python train.py --num_hidden_layers=12 --hidden_size=96 --num_attention_heads=2 --num_key_value_heads=1 --head_dim=32 --intermediate_size=384 --vocab_size=1024 --hidden_act="swiglu" --norm="rmsnorm" --norm_place="out" --norm_eps=1e-06 --positions="rope" --rope_theta=10000.0 --rope_fraction=1.0 --qk_norm=true --attn_scale=0.177 --bias="all" --tie_word_embeddings=false --parallel_block=false --init="uniform" --init_std_qkv=0.0579 --init_std_o=0.0719 --init_std_up=0.0829 --init_std_down=0.0829 --optimizer="soap_variant" --learning_rate=0.00877 --lr_mult_o=0.922 --lr_head=0.00885 --warmup_steps=87 --schedule="wsd" --decay_fraction=1.0 --decay_shape="sqrt" --final_lr_fraction=0.0 --batch_tokens=32768 --max_seq_len=128 --doc_mask=true --train_tokens=97270000 --max_steps=2969 --dataset="wikipedia_en"
Each number is 200 + 40 x the weight over the matrix's rms, rounded and kept within 0 to 999. Layers, rows and columns count from 0.

# layer 2 MLP down (transposed), 384x96, rms 0.0829, rows 371-383, columns 32-63
234,241,186,220,250,218,164,149,193,222,220,253,238,184,195,250,264,194,127,157,245,175,227,208,163,171,208,230,242,184,241,217
194,147,166,183,163,180,243,175,161,267,213,232,226,242,145,174,146,233,146,208,263,235,217,246,240,176,157,228,223,166,169,214
216,234,198,203,100,257,214,180,142,150,196,207,259,152,153,206,177,194,292,172,181,206,154,221,155,206,173,204,232,231,303,118
255,204,234,194,150,169,172,231,199,176,198,152,164,230,190,137,245,138,234,186,200,187,175,207,124,206,178,185,147,204,193,186
248,218,153,201,151,276,177,216,229,189,180,231,180,268,143,173,251,182,233,235,195,184,159,145,182,233,196,203,220,110,176,183
207,236,204,237,198,219,175,299,177,201,202,214,168,222,239,184,201,200,207,147,237,207,137,190,275,214,185,196,167,224,196,220
277,188,152,209,212,221,197,213,236,168,140,81,188,136,234,250,215,143,216,223,153,187,180,235,224,192,260,174,165,193,258,227
132,209,215,241,200,157,151,140,193,211,152,240,194,227,310,213,203,193,239,143,197,270,261,206,256,157,224,216,143,188,211,162
262,184,235,136,216,197,191,247,266,136,213,256,213,236,207,240,163,223,220,240,173,217,176,195,134,120,166,187,260,195,203,297
257,187,215,277,186,236,153,143,195,135,167,229,251,253,271,121,201,201,205,139,185,103,157,198,225,184,252,203,155,199,186,188
166,163,212,137,218,196,277,164,220,193,234,193,256,207,237,185,228,217,156,185,157,210,183,275,142,220,138,194,180,244,209,211
241,167,190,154,245,177,190,220,232,215,263,245,151,140,205,211,195,231,136,183,210,203,187,264,248,247,245,189,178,254,211,158
163,178,170,173,239,251,157,185,168,136,229,174,197,162,187,222,230,297,191,202,198,221,191,215,169,243,306,166,195,268,232,268
# layer 2 MLP gate, 384x96, rms 0.0829, rows 372-383, columns 32-63
246,237,246,232,187,207,212,194,269,207,175,214,242,180,213,178,186,174,176,198,227,225,219,223,248,180,228,123,231,211,149,250
222,174,267,240,310,182,189,172,207,223,266,163,165,153,196,199,233,219,208,149,151,201,206,148,118,194,187,193,180,171,225,208
237,229,221,246,206,193,203,150,174,143,204,183,182,173,161,158,233,127,143,187,210,189,176,216,126,117,215,226,182,186,224,182
233,204,257,249,175,260,217,197,232,218,127,211,167,281,153,116,156,136,273,219,209,221,173,196,183,205,176,218,260,172,190,216
194,95,268,123,226,163,154,150,166,221,193,229,176,146,182,229,229,215,244,177,156,229,231,251,183,254,173,246,242,189,277,247
243,227,159,193,218,236,217,144,216,189,202,96,258,107,191,187,132,244,145,162,274,191,151,209,157,148,217,232,126,226,233,183
180,209,206,218,207,253,106,215,199,146,172,238,162,173,265,165,252,240,207,146,187,156,196,192,266,164,265,208,261,152,152,175
163,198,202,124,198,201,239,210,248,239,191,279,164,175,190,237,246,263,172,226,198,159,222,220,264,205,251,219,148,241,202,149
211,179,199,252,181,188,169,121,174,233,229,205,247,279,285,205,186,188,209,143,237,114,145,220,252,189,144,194,186,225,204,217
209,252,211,200,175,224,136,162,179,167,194,162,191,183,133,195,160,212,192,211,248,183,229,143,252,236,264,193,195,179,220,240
236,180,169,164,198,215,176,213,211,146,183,122,201,222,189,190,123,170,180,190,213,174,178,159,247,173,258,193,201,151,211,125
191,160,217,237,204,171,209,178,178,134,219,192,194,141,223,132,218,232,297,222,201,217,176,254,258,180,222,196,216,271,213,245
# layer 2 MLP up, 384x96, rms 0.0829, rows 372-383, columns 32-63
221,211,246,238,275,175,162,189,261,220,269,197,186,168,183,145,280,222,154,293,228,192,124,262,191,240,211,192,216,227,229,244
249,217,190,120,240,102,213,288,193,278,193,195,271,215,188,196,143,147,167,207,326,206,153,237,289,231,185,133,198,199,321,229
146,122,188,135,137,203,183,198,165,213,212,242,167,248,210,246,156,274,212,198,154,224,196,166,236,236,183,171,235,241,182,260
156,185,193,214,223,126,250,143,248,189,210,198,199,205,258,189,207,205,179,173,178,197,171,203,220,207,161,178,166,251,188,179
225,222,296,175,210,296,168,234,246,192,239,217,178,190,144,225,185,181,235,262,214,192,111,191,249,170,138,230,212,194,127,212
194,198,269,202,191,147,194,104,156,201,229,165,255,260,92,206,169,236,240,202,231,141,152,156,184,153,188,217,217,241,240,193
208,193,265,177,174,178,298,230,198,282,172,157,207,191,200,146,231,165,193,201,275,193,229,165,142,191,187,154,140,202,201,182
196,243,179,242,192,214,163,273,227,196,181,190,209,192,250,179,183,208,288,190,199,153,202,187,184,201,167,276,179,168,233,194
251,202,142,179,189,172,196,227,203,179,195,146,161,202,177,245,268,222,159,285,203,255,253,210,240,216,179,152,254,146,268,209
228,232,172,228,124,196,149,214,183,193,167,266,210,242,278,158,157,204,162,231,239,133,195,216,265,196,142,197,193,141,187,217
137,212,190,227,248,220,171,199,215,147,156,212,183,212,194,197,237,248,253,156,223,191,269,198,168,213,151,189,243,292,191,233
142,234,169,179,233,249,208,159,251,188,168,239,187,199,231,199,174,197,191,170,215,257,208,231,152,214,224,248,130,130,215,143